From a checkpoint of a small transformer trained on Wikipedia.
Size: width 640, 15 heads of 64, MLP 2560 squared ReLU.
Each number is 128 + 24 x the weight over the matrix's rms, rounded and kept within 0 to 255. Layers, rows and columns count from 0. Numbers have three digits each.

# layer 3 MLP up, 2560x640, rms 0.0374, rows 103-143, columns 480-639
140108130136200141112127077191146161158141182120171157126103143124088127169110109138131137116148097151095114086139142164089155101118094136129163155146140132112120149090170135119096123172130164117126099156109120113131163096127158110143115139103129161112132117140187144125105137115113157168110169122155067069124134127151184158104102148123124158123116138133079094146159107141156092153133110120112137134162138089121146123142141110187085138149135124155154169089144141123090148129124113
160125163122114098117129115139132132107145091067126086148081149115170153156134106119153149168121126116103098121199092122126163102144121133128129075161120149126150121145127075108129143098131126137143099065150149126100136109117126111161146135123070113117139123095111130119119127107155128158152071162162104106145126085117118128101122112076125106118147116139178107117121192125150106145097100096115115116137122131106151108132155180087121113138091100101106131080093121118157134098144127
125079135132119115128121096113169108129134134146147108186096178152126171111144115110207082136088152143124077122155137121124086104123099097144089090121116117123104134107153178126115121119107105102116145108075118114108144097143131106114182105112129155124098129126145115122120140071129133102139118147131123133122104106183113145139073132130130153130190099162085118102155167165139136118076128120119123107105103114189079159157130122138125101119066101116152148162105120142104120126145146
129109153118123172087148130136116090154124127149139126119150099100135088121111172139139180142120152125101147113134130154089113121114135123110113111105110122150105142105119164129157117103127137121139093084169111124100111099115161128100149095139181127117162079124145149098142109100148124162168153098110104123140079089174138159151148117129148107148110141141123110129103122112095120104132137106103103117118135181173130126107156143122142145182143141128159067137113117120141160114126093
147117110134107142114083131153110105118126169119122157115138129124117121108142144132125123104154118135134121107149164099142171108118084135174148111100092135161106159128122136115118176144105129135110143123134132109128171125106126112171121118130133130127104153113132158127118159122117122107147150176137071102155151140133126119137121112154140118110140144116173144094097150129135126127111129135097153133115114134111156120086158132135146137116130115125115136085135119122147141106105073
158100123165167146096097154127122091124175113093141100125125150117143117122130148114138122149149145135104101122121128142132142123144161095150116088094090104111121158128127091113112101142102143131122154157132089146127142129135150119115104134108146132135081151121127136107130156103140160147095144136088120149127118146140112128111106171156128160137136150148158148142116152154121128091135128129138151123136125146107104116055150071154161091139137132189188165141155142114123161121135124
134106092091125143124121158133126121135136141124090142131101159146123160155138126140127080132127168162139118098124106106141132122159158105145079148111113163117169145130112157132105129129131138127152148117135158123100173127127194122114133121113117140121162135126160132120083146113133122131130131128127113109099094146131154116138088177149127139145151141104122130164208146104150144120099119114101129125114106130126095146157120155099111113136122103174147093128138145120162148122119120
173121138097129139138121160136097118117151159122148113140122150154138141164129163173142109151122134133138120102144100160121112137137149137119156151135141120130114122152076114160128075128134146094117157123143150121125116129140126136093125158124176149106135202178139141118097110128137123143159109132137082093148120147143116125147152165083076124059166122075162114226148142178111171137154123139115146103127073120094115165159189157145136140111125135139155081099112135149135092119088073
187127128130193171127109117144124135142171158074143088128111152130124114181126131134130083154140129135104170090118122122082174144127122151115170098099108138130195134143117111119120126093116144138127138122141139131168132136160121149184132160145122149099131112107092151090117120119092084138128131135185105115127111139128146116122139137086122130109127136111121154155119117152091168127118097116119130133096153128178114135128105117141127150181072135132154090109108113142159131103120138
129116140152129117128150133084099130147160164129132109133116133086156116156120105113124146136145119124123079140123110098101111137143168142087178162158081104130137122137089138168098120135113159107139104103130065144125147081128179101131115099111120128131109134137169126137173133141147155112128135207112099120096162109132138101157083155107144144141093151115100119109146125117159137153180152132157144133098150121135148121131175162142110120129121149152074143095168091119143117062102109
116121122123139114183126148159095090130147120127099144102102142142115142189159086152128111142129103114116112102162113101139153113125148105149100112118130131137139139137160161140145146139127062088114151118110151142119134105104119127112129134081151138123088052144108146137160141092127164153150109136154146108134116116123105116101118114136126107095116140140133097105129142148128168147096106120099125121138101108177114134116149130114134121142091101166111107137120138112128147081125124
104097104123146102123155151105157096094093156091148174111143100122130079093104128165099094129135135128175156116132145119125143125120144154122124110070122138122158132172138092146110144124134114136081112148103113142107127135132145079115141138150091133126153139125133143117124160172122126175111141152163059060130152071104141134108139152153092102101155099145154118147117113137092124134115161144176142105107124129115133131114083131095154124151124120107104123137150096117187164149119065
132118131095129116130068097134142126115138154149160151119127118132127133175154162125149106142124112116146072129167116138101112140159151124169130077098136147134131150114139109136114114125151173127134119114142153142158142118119139105119119125110124109156129120126125138115130103110153141171150131155132097090101164121114130171118116191107127095121140112154170192123122102142112146135162140104153168122134118125129120133133161143141146119110072124092106111083123134159111132084095130
182127072140105132116110148131104092125112157136116154135114154165109100113125099153172140131130105127115143148134133169138139163068110121123134117115092147079087125127119080156103098192118128102131149083141123110063118136134189116131143104135136142095122108135135128121167087135139139097150151115167133137137137107142131117087110114130119123107121124162177099112098133114141158156155142106130169115101075120156186106113128159120164116120149147144098097152140125109154157162113102
102070079132180109126106146131129125137106133138194120188129154142147129138142110119135128171119132133111119129142083159145119157140134149135152121146095115125153115113100103127150127116103133121100120101145160156132134095128147106125141165136100114093067105154149133122163104152129160095126114109122120105136171115138145147113112160081101161125133135134147099170107129109140125170081119106077111131078114116097143152107113133156102112157093141135097142129120155133102116090101128
108117085131201134138126129122174099113150120086169113149105134140103126169164115134120137152134133128145132117125128098160152099136143125131098106132140121098156185148119142137145114109059140111137116110114116142143151112145158099151113132134098152140110152201138117123111111096122137150109124140135147097145096132092081127129127162145129168104100149086167171141120120139130129149136139142117137144139144136099099080111116108158150153149102104169119124087115143174100090166114140
169077113100123131159139171136108161154161135125087162105141082113116130139157109151119149189131126139138136138162093136154150148131131164141134082068129156083107101116122142131122131146086124113059107128123123097123117134117153110126118117127147195131180151156123129125142105104128123154113134147163119111144126135140128132103147161097114195140122125163150156127126113136129103119117099112108143128142156155125111121095152124130154157148134089153117110136119082148146140097081049
133121150141105096128135095166114147111106154154137147116109137067136148166136120118157112128109132142163129141167096141158128128103124157132139084136124140117123132113106116135161143112122112126129111088117094104100130109120140117092125154083125115166127114207123125129100122133142126171144139137121108139118136121153158165118110129123133117142083122133129145168147170106091146130157172133132120071109098135164130143160119117125129139131134129146143111138134150112151103116131156
180086131115157104118102157095150099111169144070150119145124119105144171152134136174147133106113106128112147125163140122119137130140132175106112157131109136090132113149132113133143131159141163158129136124069146154088148108117128106132115119094135165129131147114098150115116134131147138133159108187202145128137122085131113088167158109091160137127156094108153115099143159123084114141139105077127104132106116145132103119129136178135145138098092143127122144141161172136133147137109163
132131109127161129132100133196105103165129130067190092174135094185095161131118089146117159137116130151149091126170152140138124120159110092089154107135073152105164136089099117162117116113133125134094113160112083125135144086140098118110148104169143108139101085150136131158144115104169080184124096110149101088129131136103147125119120131100150126118104159113179145140136136118146140150118100123111130136163107129122157113134163114110094150150106117164174124135109114109139096134139065
095098118111134141176107164097143130114107107135141144112145112105131088120088147124136135107110135116133151098145117113146107135139149151137148126099119127144139099119103124099193151118118138135109167131113101124142126161104138109156113134125148133107151104157126163118145090127117119169172146099132113118106100126126114116084104099112151141101133092118167152119137129114179143127117130137087126161162132145102110159122133177163144137092144085120098142124144081141131163112069134
094126135166123103123063118134083073107146111132075127126131128126123146090134155154163168186128188108098106096163102150130141136122154139131121118122090085136089147139137122136124132120127118096091123105091150112097148120138117108139149131143131166141142134115132184157127116112102149139164144174156123111156154106125111142104136166123128147176154130109163113086158149107168135121106153136157128086102164078138151177114137175111126134161102080121086156119110091112143130100114103
127113131128167127125126155123133110116165092097125169166159109134124165146146112141115101130112075113157128090178124155115162101100101136129158134124128142170101155167140133107159143172118107146183162134136078102107156136130094115114090112148133128110122102138124121124131159116116109131116117092161136113111103144122147078159121119063116139132096151083133115129087158128148099106106147132153141126077106172143125126125136157136150136124152151156092101124081135118129175117135097
110105086129132087134076139130105152161133155139108118103098139117106136095117145163117124157108163138119149123119066161106082130126152119147102134152115125156113156101069115165123104187122117139123108128070139129151116157133140124160121176135119151112142138176123140103102075090159142123153122126146099143136143122113132172112145132125105128091135108135153118150164159121148137110151143129110129108119130102150124128116127125123143131134081143155127130114120134111166157126109126
107055135101157182127133126103085122098150162127127096129088114150087128113165111150169160155124128123126068177115129119108121131109108147133132129103123094149138172151163157132101151111081135146140120138152165107063169070106130106142126169128161156110131092099118128140128126128090139168128106103136047120112130158116120106155128160142126107082168099112115109173133149113107088152151129161108138097073149178146152156146179126120143131099112096098114136080158153136123099135094147
132099112098105108171083128133105137107154160112122120138106108108163168156125127117112097146104117135122111103162099141151101133118152133125129121101140155146102132156077135104129116160130133110137145135165150130106116142138146106100165132091129120118114128169142145111077147120140122155140140125126128119121158125129125112126128137122109125100128127117118126171165098149120151151119151137163158095146145131118102123099155170130117141110109147138130112107115131126126123104120139
098096123120133109158156138090113121119165163151111071137117143122164110124158126089170113158110142137130095147133126165145147088119084087146134130158090112104164119162150141148100141144094146099124132131139112134128150100117128110095148164105121084107116124123165145130127155105085115131122129146108134146147128132158133150135131152133117089082139113125113102118144132122169085125129102082123141102107119110166141100139096163123158130123147151130124129085153136151097124110107108
086140107134146152130113106148133101126150113125118123135133146149140151147143158132148138141122122097088123091126125139135121069098170196109104081120125104095115115133103135091127116124110132138152108109110118121105156111128142145123117068139100101126121141140116168125106161130142076112120124109084123106144086124149136144123142097151066100117149119076151111156158174092110094135108118156137168074144105157110171109113142139139116141104121128146145143169086148109107121080081146
144136120121206096075124134192104138174116127116079144113127148126136123155125101103112145127145147095147085142113077123167125123121125111141137117120108101104089110144106129139125142121149136145100076122105096117136146109152123129115128140096149120101118121158146153137179148116142127152178097138149141099097163159115129139076109143104132110092123122116151126121144097115119152135142127113071171116115117124177129119123122141112134128143089109139091110106088135148151101129123176
166081127135131124159104141099162121114096160142180106156114100146129146137170124105136176097107139111102151132170125111126160108130142135170159097062173101111150128132150133163143125127141109146154089136103116141131162104102150139113134086137147118127101102117164151116134126121122109119130145156134129135127154094145140134072115158053083111127082139112130120168149173114159172153110176144082133150097110143166162120127135146153130134125107146159147081154133113152131122126097090
095111132148141155129101138120132155122209138136138148130114122115175124096138109158138178077103107110150063110136134110121142179110117156139148115126177131183160136133117068111146123083095111119109119090136133116154133081120129110134123153116118091132110098182142107141076118103104164115136088133120130142154129126180189107157101115138146115126113101078093117118128127145108112122123125142147122099123131128112149134112101109110178111183148128103124128098130169130173131149163156
126106133145114133117119099120136100121097132107118142155121128166176151168133152147128121145144152169094108116135143118162136134144109129149146096140146118130126145146134111162121168095155153137130116071138097137116124097127131145127114168108126114133097175122170144132131128106129138116138084098142123141100104101126109141135094128163144097159154144095136099130145139133154126126137156123131131095162090136147153139129136094131130162064140160125114089145150094138117133137105135
109131101151110107103137169138123073126123111151145136132129136152117158135150127097115087103096175154102121130116124100145119143074161172143093170128141128126128131129112089116104142112137135159128117126115134161095122131128087115121128129109135092108113107117124139158096164107123143109107206140146108135070163142091107103150117115118130177119181126116131133133121136105134096108091163123119162138113132121126144202135130178144170106123121129188178151117138119115128133120101099
088118130106175118122139147114095137146159185172095143123127132098131121110143101132163124186135149138106121142134046123108135126171162104103099069114112128107128155132134126159142113100137118135149120110104115122059105094159116134125101167112109117131108134146156138122175147113107146139114087129119122105139150167118072096108115144106139111099085143097146111143148135145120114112134084126106163121200160118145144141140179138170119114145121111118131137103114095098169154125121120
092138121107119137193142107108114133150097140145135105162135097162134115134111103088138128130109157131130126147129147127079110122099172145108103123081161155143144136202149135121083108053088129102106153086087076129118137080150175124113119112117107094102136114133168184105153155081146131136132085131132123089162161167089140155117137110115075102122111166088133096142164135095131153163127102127132134138121136113149121124155123120134178086180096095109083124123089128129145133151110133
120087131108146151123139119167132183119119144058164158150120137202148085130164142149114104128147128129108086128089105175110159103165115097125143145115130115155158172147071153142133121157091121058089158143149126125120133105167159120160137137130116181127117140165119131118138140117151149133093142142130138129133153151157144110128151194091122122098140105176171157131094145151115150167123140104169155144143135137103156113151168161197148114171114170170159108107109113135094121139118128
153081133139130117162118141122128136103204153133115097133110150128121150144105117097126140150115106129158143111154120089153102144138113153134133113107122168142073139162113122113063129112122146113154131090133134114135122130090125147145139180153171153127131149106126158114114110134137128084139099105169108134160138136121107131096118124137135122136127136086142099143127115096140152105131106131153093150158095133107121113188125143110181130075092087135151130118114105125146107131133106
122108160149137108151128124134152156130175158147139157131137133139153151144102091119152144132103141139093133136173108121152107149119128154150133104122108109154125134156131129151104137164137170112148102150135128170109127151086151129148110183145118141159138076119136115128136144124158106148126168126163097129096160145129191117108090133136115140090146121101148170176124147134079123107157124090135147156160152156138114116129139154108111146151098125097107074127134140121140122129129095
131113121133168130119062167122158101125161193084154137128109125112121085132133130114122128127142130154076098083160110133136134107179113177144166125114110149125120136137073099107126078132145150159140112119130130138132155069097109131157119200154088136111123126119132134149096101117170118105171115166168091137127134098110131174082146115098165132083197107145114203128112155134076113132106154087130149130166107170120138116116120157164133118143161114150109143123162123134146139090137127
163098094103116117129143113149150102105127146053132129116099119127130101112114145104150104110149159130131133146130119128110140143158106138138087132124133128104170117125157131142117110128133097112101130108116106105093110071136136145111119124105128161137147154099177129142114146127156144145101151145131126073088130108141148106124122117155115163140156078115131135131126145084095120160125134160121139108079106120109146156134133186092154154150127153157134124164132136154128121150171140
136092111175099158131103115164159094139126103134152108120123123182126145096145146100143123180106097125084093155156100136113150147131132075132116098115102107134148150147113128122129104117127157125141148095153135112104125128113131134109140122124096136131121116171141131128091134138120111116145137118147119126134146106146141180100089160146115168132149105125107114115174188139115124149106138127129158117104121160150178116112130122130146145122111086103117102088131140124103132135120110